Weights of a small transformer language model: local attention windows.
Each number is 128 + 24 x the weight over its row's rms, rounded and kept within 0 to 255. Layers, rows and columns count from 0. The size above them is the row's rms in percent of the matrix's.

# layer 8 MLP down (transposed), 1536x384, rms 0.033, rows 1488-1535, columns 336-383
size [ 93 106 107  99  88  96 105  90  98  99  96  88 117 100 107 101  88 110 103 111  95  93 100  91  94  97 101 102 103 104 100 103 100  91  86  98  92  85 108 115  97  98 108 106 105 104  98 109]
[[119 127 124 118  87 111 141 147 108 139 109 131 138 168 142 163 132 161 100 122 114  97 128 142 116 104 161  96 119 121 122 142 169 136 135 135 110 138 148 103 161 109 145 117 108 101 112 121]
 [ 96 151 163 124  71 146 106 112 125 122 149 150 142 142 157 107 167 146 163 135  99 140 144 138 111 130 121 141 106 146 169 119 126 152  93 131 153 120 102 165 112 139 121 163  96  96 134  99]
 [162  57 107  96 130 150 144 109 128 128 165 160 112  79 106 108  86 152 110 105 147 143 148 107 137 156  84 161 147 118 107 124 145 123 142  93 127 115 113 153 142 149 138 117  87 157 116 115]
 [107  95  88 102 102 135 128 151 146 129 137 133 127 129  87 125 114 158 125 114 193 140 117 147 133 117 134 120 116 129 155 119 110 181 157 104  99 158 112 123 143 114 105 167 151 100 123  98]
 [132 143 140  56 143 118 152 175 101  96 157 159 130 195 107 139 140  82 112 101  99  75 111 133 143 109 101 155 156 115 130 126 121 135 152 104 141  99 155 136 124 148 110 162 198 124 123 129]
 [147 110 114 168 131 140 104 123  85 161 155 127 140 110 135  90 109 115 167 111 161 104 126 132 113 128 113 137 132  62 154 138 123 100 115  74 140 128 102 118 161 116 110 118 168 153 166 119]
 [132 127 105 111  94 114 117 133 156 103 143 171 112 138 120 152 114 123 118 122 121 138 123 131 104  73  98 141 138  88 130 156 163 121  88 112 143  97 130 142 100  83 118 107 154 145 129 165]
 [161 111 130 145 139 156 157 124  90 124 153 164 124 121 140 128 112 113 137 136 150 135  94 117 145  85 126  79 117 118 140 118  81 126  99 131 130 166 135 105 162 113 149 188 211 147 124  82]
 [110 132  93 112 149 135 162 131 150 136 129 132 151 155 108 131 112 100  96 113 155 101 143 111 138 122 130 108 148 118 123 182 127 146 145 180 129 131 137 143 136 107 138 122  83 126 146 162]
 [173  79 100 161  82  86 107 142 178 130 134 134 146 142 152 134 113 140 144 167 139 114 138 105 123 130 150 114 122 132 129 110 138 149 159 102 160 133 148 119 133 133 159 146 109 151 113 113]
 [157 115 163 147 114 159 139 135 108 184 124 112 124  67 116  89  97 150 115 118 127 157 132 111 127  90 149 115 117 156 170 120 142 140 113 104  97  67 120 148  99 144 136 123 130 197 110 113]
 [161 117 161 123 149 119 149 133 160 142 136 157 177 119 148 104 140 100 124 109 161 145 123  87 140 141 103 100 148 112 121 136 122 127 146  97 147 126 155 141 149  87 108 130  99 143 130 112]
 [100 116 138  84 100  87 102 163 110  91 148 129  82 142 147 143 119  91 120 122 142 136 138 134  87 112 161 145 180 115 140 172 125 133 110 154 142  93 177 143 109 108 138 151 127 152 103 113]
 [129 116 114 140 130 121  98  96  88 103 136  94 119 157 168 109 153 106 109 144 150 161 177 153  96  79 142  94 158 151 148 108 100 117 117 111 133 175 138 116 148  93 154 161 131 100 107 159]
 [131  96  78 141 144 126 162 135 131 126  77 156 120 136 161 146 134 138 113 131  97 192  92 155 150 116 136 114 139 130 160 130 129 120 159 123 123 117  77 133 114 114  92 115 176 126 128 150]
 [ 91  89 115 164 117 115 147 127 146 132 139 128 162 164 121 129 144  93 115 132 151 150 154 115 121 134 124  38 145 168 168 146 123 117 117 125 164 147 112 142 100 115 122 101 134 109  97 171]
 [100 144 119 126 114 129 146 135  77 149 132 144 126  81 133 109 112 115 141 130 131 128 145  73 103 120 163 139  96 126 125 148 136 116 141 142 204 118 103 129 101 174 106 144 144 102 159 150]
 [150  65 142 136  74 152  82 123 136 149 112 103 111 132 170  89 143 128 107 107 117 129 108 135  96 130 155 122 145 162 174 158 137 131  72 132 112 186 111 119 148 161 108 154 118  81 156 134]
 [130 116 138 169 149 126 131 122 117 133 136 149 148 142 121  84  90 125 108 115 176 164 113 123 161 172 128 120 144 122  95 131 160 132 144 145 134 169 121 111 149 144 131 152 153 142 140 100]
 [166 149 169 137  84 137 138 103 126 108 102 141 146 162 104 164 167 147 114  90  50 123 129 143 119 106 104 105 127 149  93 110 137  96 126 131 134 132 128 113 112 107 132 115 136  94 136 114]
 [120 123 127 135 136 138 114 147 136 174 116 149 101 119 168 103 147 119  90 140 108 135 118 132 113 144 152 128 135 130 140 126 154 160 129 131 142 110 147 152 185 137 140 132 119 149 129 124]
 [140  88  91 164  97  74 128 118 160  90 111 109 135 109 124 132 122 108  77 130 144 140 119 152 148 118 113  93 119 130 139 161 164 163 105 103 159 152 158 139 126 131 146 113  95 126  73 136]
 [ 90  96 117 131 144 145 156 159 119 128 130  70  57 128 139 111 165 179 159 152 132 107 108 111 131 172 154  92 141 144 134 117 128  95 134 118 137 149 149 115 114 123 132 168 118  91  64  89]
 [145 136 127 112 114 106  99  89  97 133 148 118 142  96 144 113 124  70  91 168 125 133 164 102  94 120 137 118 167 119 134 138 131 153 153 119 134  92  81 137 117 140 114 122 146 105 112 115]
 [151 117 139  94 114  84 150 152 175 113 140 130 135 155 137 137  79 117 140 111 121 123 145 137  88 114 125 150 172 141 157 152 152 102 114 129 151 121 105  87 143 129 106 189 148 131 153 153]
 [168 103 100 136  67  33 116  71 124 157 110 130  78 127 128 154 141 108  75 120 139 132 107  82  76 139  99 173  90 109 135 119 103 102 129 134 133 135 167 118 127 107 142 130 126 150 159 174]
 [137 109 106 119 153 149  90 130 118 169 140 139 141 182 160 140 166 161 119 120 142 128 168 118 102 106 179 120 127  29  76 137 132 158  78 107 114 140 135 110 189 133 107 120 135 106 118 163]
 [148 116 145 141 105  86 131 119 163 108 136 162  96 141 145 122 140 130 154 145 111 101 112  87 167 140 118 127 137 163 112 130 129 149 113 101 142 153 152 122 126  49 140 124 128 133  50 124]
 [136  94 126 165 148 113 121 106  99 175 142 140 107 103 120 135 115 116 160  98 174 122 126 165 134 112 137 136 104 144 124 139 135 140 133 144 142 131  80 118 158 123 154 103 111 176 123 134]
 [142 144 112 144 144 147 147 124 173 140 123 158 146 122 145 161 106 150 115 122 109 177 133 116 176 104 180 141 115 144 162 174  93 156 119  81  89 101 118 122 135 172 136 131 122 100  97 137]
 [157 147 132 118 147 100  88 114 153 112 131 134 113 135 158 124 156 126  91  85 150  83 156 104 161 118 163 135  88 150 144 119 147 124  99 169 148  93  91 161  99 115 136 132 124 191 131 157]
 [112 126 165  86 117 145 116  96  96 133 159 116 128 111 120 164 130 164 107 122 201  99  76 132 146  96 153 141 141 135 122 138 102 154 138 146 102 168 162  93 153 101 142 149 127  99 155 153]
 [141 111  78  90 122 123  90 143 109 140 173 126 152  86 137 141 113 154 138 134 113 143 109 107 145 112 135 143 158 120 153 132  99 182 123  99 161 151 179 143 103 118 172 150 105 154 124 169]
 [155 144 111 114 113 134 135 105 129 121 163 111 142 120 123 143 127  86 110 140 167  97 120 122 131 122 101 113 146 157 104 159 119 165 166 140 134 145 168 119 132 144 155 142 125 124 124 112]
 [ 89 106 142 137 118 106 145 103 100  92 122 171 131 113 121 111 136 117 141 158  96 124 113 123 123 113 116 128 145 124 109 124 135 157 150 157 146 117 117 101 128 144 139 151 138 120 101  81]
 [123 133 108 142 130 135 112 123 159 101 156  64 136 113  99 112 126 112  97 153  62 144 125 111 132 115 130 155 164 116 144 118 154 143 151 139 110 144  74 108 109 139 132 162  70 119  99 130]
 [126 141  98 100  99 117 116 102 167 161 152 114 125  66 119 133  96  91 110 152 154 132 138 120 178 128 126 135 136 138  95 149 116 167 136 109 152 184 170  99 110 164 123 137 104  86 100 152]
 [131 150  98 157 126  97 136 125 166 118 139 110 122 100 119 133  94 162 157 116 145 129 123 114 138  82 145 108 145 139 110 138 119  99 114 144 150 120 145 131 134 165 124 158 161 162 109 123]
 [126 131 114 108 124 144 127 120  92 135 127 109 133 122 138 162 143 116 157 130 114 139 153  85 155  82 136 100 128 119 125 127  94 122 141 114  89 120 112 121 110  89 147 149 129 143 111 121]
 [100 113  93 124 147 168 128 141 103 130 141  87 129  86 129 163 101 116 114 113  82 131  91 143 142 169 105  88 138 123 105 127 133 156 161 167 117 159 139 107  78 116 124 106 165 125 103 141]
 [123 137 118 158 113 114 142 114 127 128 131  64  85 111 139 147  88 151 129 139 133 150 115  95 148 138  88 147 124 157 131 125  99  76  98 144 134 154 100 147 150 126 123 160 145 130 128 110]
 [126 147 126 214  96 139 115 112 167 140 144 129  99 144 137 147 129 120 114 139  96 190 159 136 117 112 134 105 161 130 108 127 105 149 162 149 138 153 133  77 104 118  82 171 102 111 137 104]
 [132 165 104 177 127 113 122 138 136 119 129 100 170 124 117 134 107  95 177 171 162 152 151 112 126 137 102 156 150 142  82 124  91 141  84 137 156  96 154 130 150 111 119 147  93 137 131 128]
 [136 141 176 152 172 127  88 116 128 101 129 142 109 124 120 167 135 165 152 118 139  99 179 163 121 108 163 134 151  92 170 103  99 147 100 142 139 146 117  98 154 131 134 155 107 122 138 139]
 [145 151 123 180 145 162 108 139 138 182 123  80 150 131 117 117  99 134 142 161 133 128 142  88 109 152 164 136 130 131 134  87 114 128 109 141  98 107  66  94  90 150  87 175 131 159 132 120]
 [101  87 162 130  88 112 116 126 119 131 133 152 125 140 134 140 104 157 133 130 106 145 139 101 104 130 114 127 136 110 164 107 157 136  99 120 161 130  88 100 132 113 136  99 114 137 182 141]
 [119 124  88 130 113  75 107 149  85 122 127  93 163 118 112 133 129 163 130 141 118 151 123 114 144 112 120 120 133 150  91 131 133 122 119 112 152 113 124 156  97 168 127 145 124 100 101  94]
 [ 62 123 124 138 129 146 134 159 110 126 124  77  79 134  93 150 130 183 111 129 102 146 125 106 150 159 124  95 161 118  65 103 137 143 127  76  93 102 122 108  96 121 142 120 128  85 128 145]]
# layer 8 MLP up, 1536x384, rms 0.065, rows 1489-1535, columns 336-383
size [108 118 100  89  88 101  84 104 103  92  90 118  95 106 101  95 112 105 118  85 100 103  92  92 103 101 105  93 100 108 108 100  94  84  91  92  80 104 119 105  97 109 119 102 108 102 118]
[[147  84 108 143 114 108 130 117 127 144 128  87 124 119 132 101 111 113 126 120 152 126 161 115 188  99 126 121 133 122 154 105 109 112 128 148 120 123 109 116 144 139 132 125 127 130 144 117]
 [109  90 161  65  74 108 121  78 172 131 145 149 116 123  83  90 130 114 150 109 130 119 121 110 116 101 155 109 115 144 102 146 122 117 112 110 132 124 147 109 130 151 114  84 151  93 110 144]
 [110 101 118 123 157 167 154 177  90 109 119 135 121 150  87 120 143 143  87  97 138 150 162 135 132 120 135 173 113 156 106 107 145 113 127 113 108 155 120  87 135 128 112 150 120 152 120  98]
 [119 152 101 146 107 149 130 102 174 130 126 125 132 175  78 134 133 155 101 129 171 152 130 108 132 167 108 129 147 142 120  69 121 160 132 156 121 120 157 105 118 131 131  88 132 123 131 131]
 [ 89 132 164 104 153 116 154 106 133 150 124 108 121  99 166 135 135 185 129 130 130 113 180 127 146 110 147  95  78 124 120 131 128 143 156 108 110 104 152  73 121 172 159 144 158 120  89 125]
 [130 126 113  85  82 164  92 166 140 152 127  98 117 112 114  93 117 155 153 153 167 117 134 121 130 119 130 155  98 137 130 103 154 132 149 110 110 124 117  91 137 145 155 152 134 122 118 117]
 [114 116 122 111 127 136 122 117 129 118 120 123 138 107 124 124 135 121 120 122 133  95 127 102 107 131 139 163 107 123 140 121 127 152 163 101 148 125  94  99 136 171 107 118  80  98 160 152]
 [152 187 145 157 134 185 111 162 142 106 153  81 152 133 172 139 136 176 113  96 107  52 167  98 152 124 145  78 130  90 119 120 123 113 139 106 110 127 118 124 157 139 110 151  99 123 132 136]
 [ 94 131 117 144 141 144 171  93 127 138 118 115 132 150 102 135 141 135 172 140 156 127 105 158 104 121 137 151 175  79 122 100  98 131 136 114 108 145 159 151 117 108  41 142 104  94  88  90]
 [127 117  68 120 151  94 122 119 129  95 118 103  87 152 130 146 141  98 154  80 132 117 138 105 113 143 152 152 132  83 101 128 176 110 105 179 139 227 123 112 120  96 174  86 120  82 131 111]
 [129 162 153 125 100 144 134 134 143 111 136 124 106 146 115 137 177 151 147  88  73  87  93 154 155 110 171 166 122 104 101 114  92 116 134 154 108 118 145  88 113 132 142 161 122 136 117 107]
 [101 157  78 130 125 122 114 128 155 125 124 126 125 131 139 157 133 134 143 103 130 104 142 131  93 131 145 177  78 144 118 103 151 145 118 108 137 123 139 111 114 133 144 118 153 110 126 112]
 [126 110 114 131 171  66 117  84 131 119  85  92  74  92 155 118  92 137 108 124 100  96 115 141 149  91 110 118 111 122 121 158 123 168 139 115 155 111 131 142 119  62 135 104 128 165 112 104]
 [114 115 130 126 129 122 130 120 131 122 158  85 123 111 129  73 150 100 128  73 111 119 130 134  92 132 113 159 178 111 118 170 161 109  68 119 133 129  90 142 117 175 104 132 157 140  74 164]
 [140 136 100 104 113 105  84  88  76 113 104 143 123 123 105 125 164 103 135 132 119 127 115 164 152 114  90 144 113 150  92 139 160 113  93 119 167 107 143 131 142 111 141 122  98 135 151 139]
 [173 149 158 144 134  88 148 132 129 143 147 110 152 139  87  99 128 134 157 121 131  98 156 138 115 104 116 118 116 124 143 106 124 147  89 163 132 113 123 151 138 116 152 144 155 115 125 115]
 [ 87  89 127 161 152 125 151 151 150 178 162 103 127 137 115 125 135 161  96 127 149  98 103 145 110 147 168 151 147 133 143 133  83  91  89 152  99 131 105 135  99 143 133 118 105 115 137 127]
 [150 105 139  92 113  69 140 133 132 111 104 161 113 148 151 138 184  99 134 106 130 125 137 117 183 135 139 146 122  92 146 150  70 148 152 162 132 109 106 170  91 151 172 116 113 117 122 116]
 [117 123  75 143  69 151 118 138 136 167  89 132 138 149 126 127 149 153 144 142  80 151 154  98 116 158  96 149 158 181 161 109 144 126 167  93  78  97 115 126  84 168 117  98 162 172 150 136]
 [133 143 112 161 160 144 121 136 134 123 129 124 149 171 134 129 160 124 161 156  92 109 164 133 138 135 148 122 112 168 130 162 127 129 125 119 157 139 106  83 124 100 182 147 187 139 133 139]
 [139 146 127 104 158 132 125 151 140 132 151 117 113 120 121 142 135 120 144 136 110  94 179 110 104 129 115 130 111 101 158  93  76 137 153 121 119 109 126 164 151 105 114 115 141 138 156  98]
 [171 176  92 142  99 154  68 129 146 112 127 130 144 126 142  91 115 155 104 123 124 154 139 183 125 137 111 180 136  89 129 120 128 131 138 121 149 101 111  89  95 130 129  60 106 117 165 177]
 [142 152 159 119 131 184 167 124 106 121 152 133 143 140 111 163 168 157 111 132 141 118  83 119 122 164 126 151 156 131 105 153 122 122 142 117 125 115 104 173 154 121 100 119 116  98 151 119]
 [154 112 109 103 177 165 113 109  65 126 135 108  59 132 111 165 125 119 141 117 104 119 132 142 140 123 142 151  94 135 100 115 144 127  98 102  59 107 106 138 142 147  89  97 136 186 110 150]
 [ 89  88 105 136 144 175 163 117  75  78 141 124 135 101 120 129 120 142 122  92  75 120  97 112 134 103 109 118 153 126 117 173 151 108 121 116 145 134  83 142 118 132 126 168 118 142 158  76]
 [100 141 162 154 115 125 147 136 108 139 151 149 136 110 124 104 147  99 148 138 134 139 128 119 124 128 148 144 161 130 104 163 169 168 105  91  97 122  97 111 133 111 128 125 121 133 162  91]
 [151 108  84 137 113 144 146 113 101 161 118 121 129  98 159 146 124 136 125 178 150 113 132 104 128 133  99 127 148 151 149  71 133 121 125  97 124 121 154 120 101 117 178  97 103  97 172 135]
 [172 146 148 140 137 130 121 118 142 122 122 117  99 159  88 150 107  88 123 158  96 100  93 117 138 130 137  98  98 129 144 118 119 109  92 115 119 124 139 137 164 149 117  94 125  96 127 105]
 [ 91 141 127 126 138 161 135  85 150 114 131 148 148  94 115  99 130 118 146 155 151 130 102 154  94 143 129 178 148  94 156 179 124 150 133 136 126 181 160  88 135 112 116 135 148 127 112 112]
 [ 81 146 142 158  94 132 113 116 116 110 149 168 100 117 132 125 153 166 170 125  90 122 148 130 106 102 142  97 135  93 152 123 121 123 122 127 131 138  95 102 142  94 135 143 172 141  84 159]
 [ 94 133 132 140 143 125  97 141 146 123 123 139 115 111  52 121 125 124 101 131 133 122 158 101 169 127 118 166 121 133 107 130 144 118 155 120 108 116 130 118 114 132 157 131 129  82 197 147]
 [142 106 134 157 145 144 140 162  80 151 146 125 146 145 109 114 122 100 167 115 173 137 151 162 107 114  73 112 143 162 118 118 125 112 121 134 119 133 118 141 119  82 101 111 170 159 156  84]
 [130 108 147 146 116  77 104 121 144 129  74 176 117 121 149 128 138 149 127 124 133 142  86  71 145 165 118 115 115 169 135 106 111 144  98 105 130 101 154 122 118 136 120 109 167 109 145 101]
 [ 75 132 132 142  94 119 152 145 124 123 146  96 124 119 119  75 135 107 115 103 118  99 140 107 141  94 143 123 126 155 114 138 125 142 122  97 151 140 146  84 111 108 120 117  92 114 109 182]
 [143 114 127 114 126 139 132 110 107 173 127 142 109 137 136 174 155 133 158  83 162 113 117 157 139 172 113 109 117 115 104 136 107 118 111 108 106 136 185 122 161 140 138 118 152 128 120 133]
 [124 116 137 147 120 124 134 137 129 146 122 134 149 113 136 115 124 104 135 113 148 120 144 154  95 141 182 128 112 160 107 133  96 124  88 126 113 139 106  84 121 193 142 141 111 143 129 144]
 [168 115 147 135 136 169 128  95 105 124 106 110 124 119  95 111 157  69  82 157 106 116 128 173 115 145 100 115 110 149 137 159 167 110 118  99 134 138  83 142 147  79 119  61 123  83 146 149]
 [165  96 130 148 124 101 131 123 147  99 108 156 107 100 152 116 109 104 118 105 124 100 150 125 130 137 123 152 131 126  96 130 134 156 113  97 107 142 124  64  90 168 138 117 138 160 118 138]
 [100 139  99  80 113  93 137 154 132 110  95 124 141 102 121 127 108  90 101 145 148 144 167 138 112 118 112 133 133 136  96 132 117  90 111 154 134 154 153  75 131 121 137  75 132 137 136 118]
 [152 114 139 143 114 105 122 102 113 126 121  86 142 130 154 126 123  99 135 154  84 124 140 100  93 163 134 125  88 128 136 102  98 168 146 154 137 120 119 123 100 170 109 109 170 124 156 147]
 [116 111  84 116 145 124 137 145 133 173 110 110 129  89 157 119 150  81 160 181 101 139 131 128 126 139 134 114 133  94 167 150 107 115 116 118 145 124 146 153 112 129 169 173  99  95  96 140]
 [126 115 113 146 110 127 140 123 159 129 104 140 137 114 152 140 117  90 114 150  82  78 145 145 133 111 114 157 103 157 103 136 126  94 109  93  88 165 151 179 151 162 144 151 109 138 112  61]
 [160 140 127 138 141 115 147 126 128  82  78 150 129 165  70 100 117 115 144  68 116 134 155 113 120 143 135 123 110 132 106  67 158 142  90 110 140 103 139 111 117 113 172 144 117 103 120 111]
 [113 135 121 111 110 135 106 130 169 167 150 144  90 141 127  97 109 140 160 114 160 155 135 120  91 118 110 130 135 136 122  97 102 116 135 189 115 102 121 116 114 155 146 138  92  80 130 134]
 [111 163  76  88 135 138  85  87 110 101 163 171 125 124 156 125 150 151 135 150 162 152 126 157 121 106  95 129 133 121 122  79 151 166 109 136  90 153 155 120 158 120 102 138 150 100 123 140]
 [158  99 127 126 133 132 141 143 133 102 119  95 131 120  84 165 176 137 120 113 111 127 120 160 175 127  97 109 143 158 171 131 118 161  78 111 148 116 149 148 103  84 108 123 171 114  93 124]
 [ 93 191 193 137 125 125 117 111 152 120 116 141 103 102  91  90 149 126 154 104 147  91 118 148 129  84 169 156 138 132 123 158 118 141 135 129 109 129 119 135 138 172  99 150 157 123 148 127]]